Weights of a small transformer language model: 16 layers, normalized queries and keys.
Each number is 500 + 25 x the weight over its row's rms, rounded and kept within 0 to 999. Layers, rows and columns count from 0. Numbers have three digits each. The size before them is the row's rms in percent of the matrix's.

# up: layer 3 MLP up, 4096x1024, rms 0.0754, rows 3444-3527, columns 896-927
# down: layer 3 MLP down (transposed), 4096x1024, rms 0.0574, rows 3444-3527, columns 896-927
up3444 099:462478487505478560516503514516481497542502516520501485507494465447503551495519476465521486485469
down3444 102:484502521499525483492497475480522513504428562493466532515529548540546521481495458481498500466493
up3445 100:503481509536474516515498497470528524526462495482524474470484492513495556483517470511496469459513
down3445 102:520483549540525502505512537532463505462529535510502448520581474505473484502487457495496530518485
up3446 099:541454499525452506537524485508491508519528476545499505480540560489513537504460471522476506452499
down3446 100:449513482543506518486469518470497514488531539479479520499479496529481440502508495489455526486513
up3447 103:503496508473488511537511518541496465480507491480519502475567493530481469516561485473437432512492
down3447 104:527495470485504492468506483447446508463493505480516535490498501482527456493508527512506507475503
up3448 103:494486479532456474535505497499506480491488518511503567505480517457524512514479524549465474507477
down3448 105:484470483502495485522467467508477489516445496468495506510493569498509510492516495505516473485470
up3449 100:507467531446477524482506483523483451475539503508489494541467478467499503523482530503507483473525
down3449 103:480500492501499522485475497504481484506507527490508543499439496469496491522505461530531458512490
up3450 097:522487478514465467502522463472494519436475520498488543461507557505507465507531508478470484465512
down3450 101:499532491524525505467490505504483509473498491520452521489536473489515498469468495512466522509504
up3451 105:540490498507522497522538524511496507504513520520485481502518512488453536491493515502501486495503
down3451 107:459521500466513483514522509534480470499470501536515490499539464485455504486520466510488501460494
up3452 098:524524515495499519522511491488529517458486506491490535509508500510477524511481532461522507501471
down3452 097:499502543521502473504545491527503486496493511471514448521510487506501481461542499503485542482508
up3453 107:530495506449538521480516502500507475510485452510496533483485475460502521512500473516506553498506
down3453 110:509498436522512501497535504471448494497511527523512486483515508490524532516482498501504467487480
up3454 098:482480523468510537534481483504482526506505489502490552506507507466487502451503492492492492516521
down3454 099:469515547453467511527510527472527539499466502497512488489523525485500485528536519503467481491486
up3455 093:508489493508499487523485510531524511504479480476489523527535532502490513521557434484458528501514
down3455 098:485530536518483512460500512484502492482514507506468473497475486474469522476514499495475510505450
up3456 103:535485514482519466533524490494485489445487503485505532534476499464521512501516481502477550484489
down3456 104:512423474501506488523479508490500501499503527538481493513524475477534502516524490468481469525488
up3457 095:485506531536477475490470509435513507495493505478523540474512533463513539545515492469481525493434
down3457 091:507500532494472513506478481481515474539559510454502538484504503484477522499471508494475467507511
up3458 099:484475524453481520524513507474503500547539500462495507482499478517509462508496502532517538553525
down3458 099:503470529503531475541502536511480481461526486523506494497530506462466506486483521518467466508522
up3459 099:534515493533501552506471461491511436501497457498513528516473481514483509486549506538534535499497
down3459 094:461491500521513505520474554508495452515448538484510469481460491562476481550481470504478530474486
up3460 094:479504488457546500483521519514499494503497504472509490481507446490511509501518495514481505507498
down3460 089:522532506504494503490479501543479443507473486551467502462489503485522489478521534522487492491501
up3461 102:497464507533442486514459522486530507514491487506457491493493517476469532515501498479546466493457
down3461 109:495507492513481460489500505519503490502532510489554523505527475513483475482509493517487452477498
up3462 101:508502482548491507471513479479485502439488513527513529509532517473510466486506513510509492491485
down3462 100:454532490491488503511463484477486496501453495499513510503517491524476545535505495538479454492542
up3463 101:483544513500497501508500513483492531487499538494522499511499479499520488491501532500477506547496
down3463 101:515523534500530495465504504467515479542449521468483508513488479497485481498517475498487523486516
up3464 096:487474483489416488492501456483505503540503497473448500533545554477450520526518553498519522553487
down3464 093:502495506497541492524528541492493506472482463484529510491479486484497560497536486522476536470466
up3465 091:501485483498560499535530513450493509506505480541497490503522505493516498486524539503522514472514
down3465 090:500484541485483428498453526538510435469504485458544515485478454492505497425477488535491496508531
up3466 100:502519492504445537472493522452502470520568498473508501472525460506540531465495554467449542484507
down3466 100:523549462517500537494529479497469496483509492480496513473498497501531521505497479466489469500506
up3467 098:511476509488522538478498501518485496492492497527548508495530516530527521539520492483504508486478
down3467 099:461483504505534484516528469523518515503531518523538501484502485523479482477491504519463522483547
up3468 105:500450493493487530488503500511532528498523507473473485491452485500513493554530459503502500501492
down3468 103:504571495466507477518515482520511492507489449483521514485507528516539520457525453509475536444493
up3469 102:508470508471522507481502497481487523499488511559484534519500488547540507500492494508530469503540
down3469 104:524490489504465504494516505482515495514480524494488500467490482521455509514483515499518492522469
up3470 099:507479492492536531495449442544494509514513447505510467515497491524486503463495535471485443474488
down3470 097:519463460469525503489480465478504508485539518546499457519487538486526493472463492511451519520524
up3471 099:473549485484495487491494537501483539491509511498495462491538520489524498534507552506544497476500
down3471 101:452494521539489465490532505510524501517466535507519515518485531521524481477487546502468563488488
up3472 100:471514490525464519536511480480496517511515532504492503492499530491479500502506530496571505463468
down3472 106:463515506529489532500498482505510485505520488467512459463470526500463462532535546488590508487495
up3473 102:509532506457494464488534537561514506511494487472460486474506509484463513492468494493515501470487
down3473 099:476477495496515494504500528523473492506479496519476504463491521517469483503507524503505482496477
up3474 096:516504512482458515490526478461497471526547480524491488509529493458529517491499519474450508481485
down3474 092:520534501510542484507479471471500473511500493493492498466470488504536490531478490484505558507480
up3475 096:495493518519505485527489509484490503510506536508498512514488476490498475529466489492434458516523
down3475 095:452527518467526495482513555518472489489490496520458477484487535489492492519503555475533495511511
up3476 099:455463523480538507529506515480505512500556484524519516518466509494470505551506512531499523524520
down3476 101:468491490487465521477454512527518513514490502488486508475525499493448502473511485492541520508514
up3477 105:534453496476517466504509518507463500475521482536540493576516440511506503516493477512487534536538
down3477 105:523508479532517502495488470468515462524508521532475477483476487467487484498488478460479500528501
up3478 103:505487480507524494503503483508464468485452511528455493508485514521475443504473484502499459529517
down3478 108:507515497506528514503478504495484527508505550453511484467521467479494497531505491490506499499494
up3479 092:524453549505464530436494515506530481519508516524528523509500540505488504503534449510483518496509
down3479 097:516522494514485511499500505478473476520503487498518484516496544499451492521515470482547513507479
up3480 100:505527483502507497537532510468488523498502472519492533537516499481518493517504581491529490470482
down3480 098:522547480497516497547497502485455490491487463488501519479483510470471483475472498493499519520514
up3481 100:464473495497496510514508481517505490498497474489484509503497529516497523501491497499501446526487
down3481 102:482494517522491460500489446531545485490529493514499498487517468488548507531517500527489478518484
up3482 106:512511475467504459511467518482479471489474486479505547523462515508472511551494525492509483452503
down3482 113:508462469501494500488479491547433538493503499514461554491483546537461530511537493470459525483508
up3483 098:460508495486527523486463523493483493520513489526522487451505553519531478542492476484482550517462
down3483 098:501491484474489499514503495474529500542453517514491515479485507492491491482503501483564503490498
up3484 101:492495508482517524502462478501540459546503487468454503546503531514540458546500446478455503516450
down3484 104:504514502512508477504486518467558487508494503532502512487480498540548471528538488495425466488497
up3485 092:557531531506543541509510489493531522483496486545506536489509528489488498485478540487489508550537
down3485 090:480543537531450547521495503474478476475481496494510523485511502498493519490515529524452496535495
up3486 102:533463470536445483530513505518522506450530514521480511511503478456536464524510491472512480462510
down3486 103:475498525488486460502480488525480504518511525525491498513472512440518474507490459506471459518503
up3487 104:489498497507505517488511495467506515515546509476515577462472482539483471448510512491512473494458
down3487 107:521517529497480480480509547510507497501492515478515529520548510454511482505476524515473484474465
up3488 103:520473483440467515535527482510550464544481526501491462516472484495525507499496553525558495490509
down3488 102:461521523501546436472501505500500506493460482505478509486522509472511498499501487506498507517534
up3489 099:485494524474498503531486453501502489497518520527539484462502477500529499477515503545495518511516
down3489 096:498499480523516458501520517515485502505490495539542540508471557486498500555522499481511503498491
up3490 096:498528528483534515486449489553520484501498470503486504518518455494467510477496485541439498471505
down3490 098:554455480524509498513547501520519504497497471480465512479456501549511513509551485465507477487488
up3491 097:493538496540506550490506489462487529505536505478499512510519484501494504488521499466464497509495
down3491 100:481516494490470526480501451487502495516501489524493477572521553497453493510503497461499518498471
up3492 096:512505539463489509531521510450494542486504520521472451481516485532536509484471504540482505533493
down3492 094:509491516531460513454516525484472497486500524578501517468497527504498515492491541518493532469524
up3493 096:492508534510462484478496456503511479491465545494471464516484496494513515467573508468533470516507
down3493 093:508524516526449473507493476480504525493475517509507484489481508489493468503495472476518498504472
up3494 103:441464458479505486508466513518483486505491505512491521510509504510517516447510475497538509487520
down3494 105:463491477467502534492516513524499484506459496496515497528550497494537524510532498495496491558489
up3495 102:458468506474463490551550522519513512499519506508475481534495512508451499499492508506530468532483
down3495 102:555468517552488499495493548524526542477521529546558458481518490474494507509524516466509487518496
up3496 108:535515514516485500508504493514515498544524521451506507537516460517465559481482516510489518538467
down3496 107:506526553489516523494533465507506501477507532472516485500482452495470505476460489496448508497477
up3497 099:470542453487542481515469496490492511485481482527520475487506492518502508498520502483487472541526
down3497 098:540514503480500519486502490493495469499524508469516527527448484459495505480489502545487485547489
up3498 096:499458486480489515470492490483495472515496514530458461514495460501484472524504507522479490517524
down3498 098:498496556480487516534520555537506495459501534528532482517452471532483479497541485481527478499487
up3499 096:514543505530524530524520501534450498541525487530563513557500451495524486523498488532520490511496
down3499 104:533477479491528509552515437500473514450518528471507487502537487495479490499569458457475514460501
up3500 100:508520492440484453518496431493524503461506506511442496520541483474509491518457483501468469517501
down3500 102:521470487548530467492535528496505489559524503532453474556518490485520473512517498520475554503455
up3501 100:499479491481487488498481510518466490502488465521472450519480473509442526485548499496518486476498
down3501 101:474497485544482456501466543524498514518514501513484521490493528443458488529495487484474462484542
up3502 102:481470496528518522526513508508481501537509488514513485477497512516491452525449520433506506466476
down3502 104:535537509531459485510508504482533547510504498513510487485429464492525524546468536518547483473430
up3503 099:487505483488508497516502515574562478522496519529464509530487482500481469515480463510528489495528
down3503 101:503500491491455474483468469463504537485500471502522500474498517499512498513506495499510479491554
up3504 098:519508518491548487522494518552518508498536504520460505497508504513448517538549485524491516515500
down3504 096:473494510498508461512470554529513487544525480453494505486520500525512482523448491481501491490442
up3505 102:516475522516495474484504504497497507495494525485512486509453478467492438507488507526504504527498
down3505 105:501483530456489514495513476542507492461486570499547484492496506517527491498477504524471502466469
up3506 100:500471529530490515476528500544499508503479508471463467516520516519481555507485468473454493475551
down3506 099:519540516552518511497512472504522490487533527492501520471506541498492492496493512487532489490484
up3507 099:495471513455516470485473540469513540487505471499503515535460535484523529517480479489470483487481
down3507 100:527497522507481503467491493481517404503516500480534510501468456528502505456519483495489490453472
up3508 100:488513532508539481502465499496521511504488499472451522454541501476448493464431497510538480495537
down3508 104:525517518471511520504523460494492525509476533522512518479511550514460539463503489491522511490501
up3509 103:482519536460490571500490488514491490488456488458492493500511470493461542485499466533506511547506
down3509 102:494530483520512515510492541524459465499509508501519526500527492552511496540502505552534516511538
up3510 099:475523489470517486466489499457484511503534504461512464497493513506549528472469486503536472504468
down3510 095:457517510503503505559518487518459456481468526490511509495480493478494534502506498500481479520484
up3511 096:433509537503488534539499490480454529498501495552457477543524474467464503505475493491466508514516
down3511 094:501516481541510489524509486513470484512488511511471462497493484528508478489498500538489516500531
up3512 098:516491506503471484476504531522473501518489489544453471490500497499499535505486467506510512486521
down3512 099:519545476511510523486496476497514518501487554481465447512502490504538493501486501536521507489495
up3513 094:524521541553521500511485540510514525500520502512501485550569529517468529545484449510506494518491
down3513 092:492534498487503488488466513539519489565485478469487500493491468508507521516533471510523497496523
up3514 104:493507501516473499498531474451536503493526522488521499530504451483529493491477518506489484543463
down3514 105:468513502502473513448500502471520530459500486504507435530497582459467521474450476491511501569467
up3515 099:494494467519495473497511506513527495488563527500477472497536527532502473520497489520504498505549
down3515 105:474496492483538532472503511518479493460568491535467464486537476454443491534484485510453526507481
up3516 089:479477495539448472543433494489469506518517520500509484459455499512493501471473496502486475518439
down3516 088:507526442477513551511523508478468483416463500490505486518482482514466508448523466523486515532524
up3517 097:459459496509523496503456515468484493471488503525495500518481521503501482483510511486506493491549
down3517 098:469486503491517523490486481495471471467502510514501501508485516498517491513508537529504506475485
up3518 102:481553528482478506509461538509496500455519491488535489472559479449489499481494547445520498553465
down3518 101:498477488484511489510499519460484479519462521505517519512532495529521548503477528488463460529457
up3519 098:488501523494514520578538462515509534531519492489533451519486503453514556493472482517516470486489
down3519 098:486463477474500477477497504475469470513529513480448519496505486460529482517491485487531544543512
up3520 095:501480503522494479478544517508486495492498487496492478519442553494533508521512501482498548479478
down3520 094:441491478481503519493525499510562519519470496460537524510452483465540470518491513510494487478471
up3521 101:500479475518498538505525508495490503487528496494511489535499517486503486541529446541503530494487
down3521 098:522533507473457511487478510470471521524489514486495503498495518528551519514550504466504552483551
up3522 109:485503494510523464524510484523465480512519542491508518551522521510478508477522536465516496464538
down3522 104:466456471457489514579473470531501451521500488501488481500486491498523505521509498465479505473546
up3523 106:556505474520494490527492503507553527472495501467451527492480459453474527493548476502539509490439
down3523 106:560500468535453506507511487488474516506464447510503484455477454525526514513488466468509514513487
up3524 100:484502506537547507539453513489549503504529479464516478501501477498478487543513493494486509465499
down3524 100:482549489495462515463512496501488492458506498520511494474532487499486491511526528538477487519524
up3525 098:504492482477541510519504516493457490498500466490495518487516474515475524514533505489514444493505
down3525 096:550520502483461502485540474497528510523497476485551572516524527485524527498532500463502477499515
up3526 096:494460507496505531538516501500465543466525531515527488520514519487478508499489519452477490503510
down3526 101:443523480521498503465510527492517509500504487508476524493491497503512485492501481476469544469551
up3527 097:486542510498528524497465491550524539476491493485458525504533534503489517535484496496517478509511
down3527 101:492454454523486500472488502534470483501512492496476513513504492526488493486463499546520497485506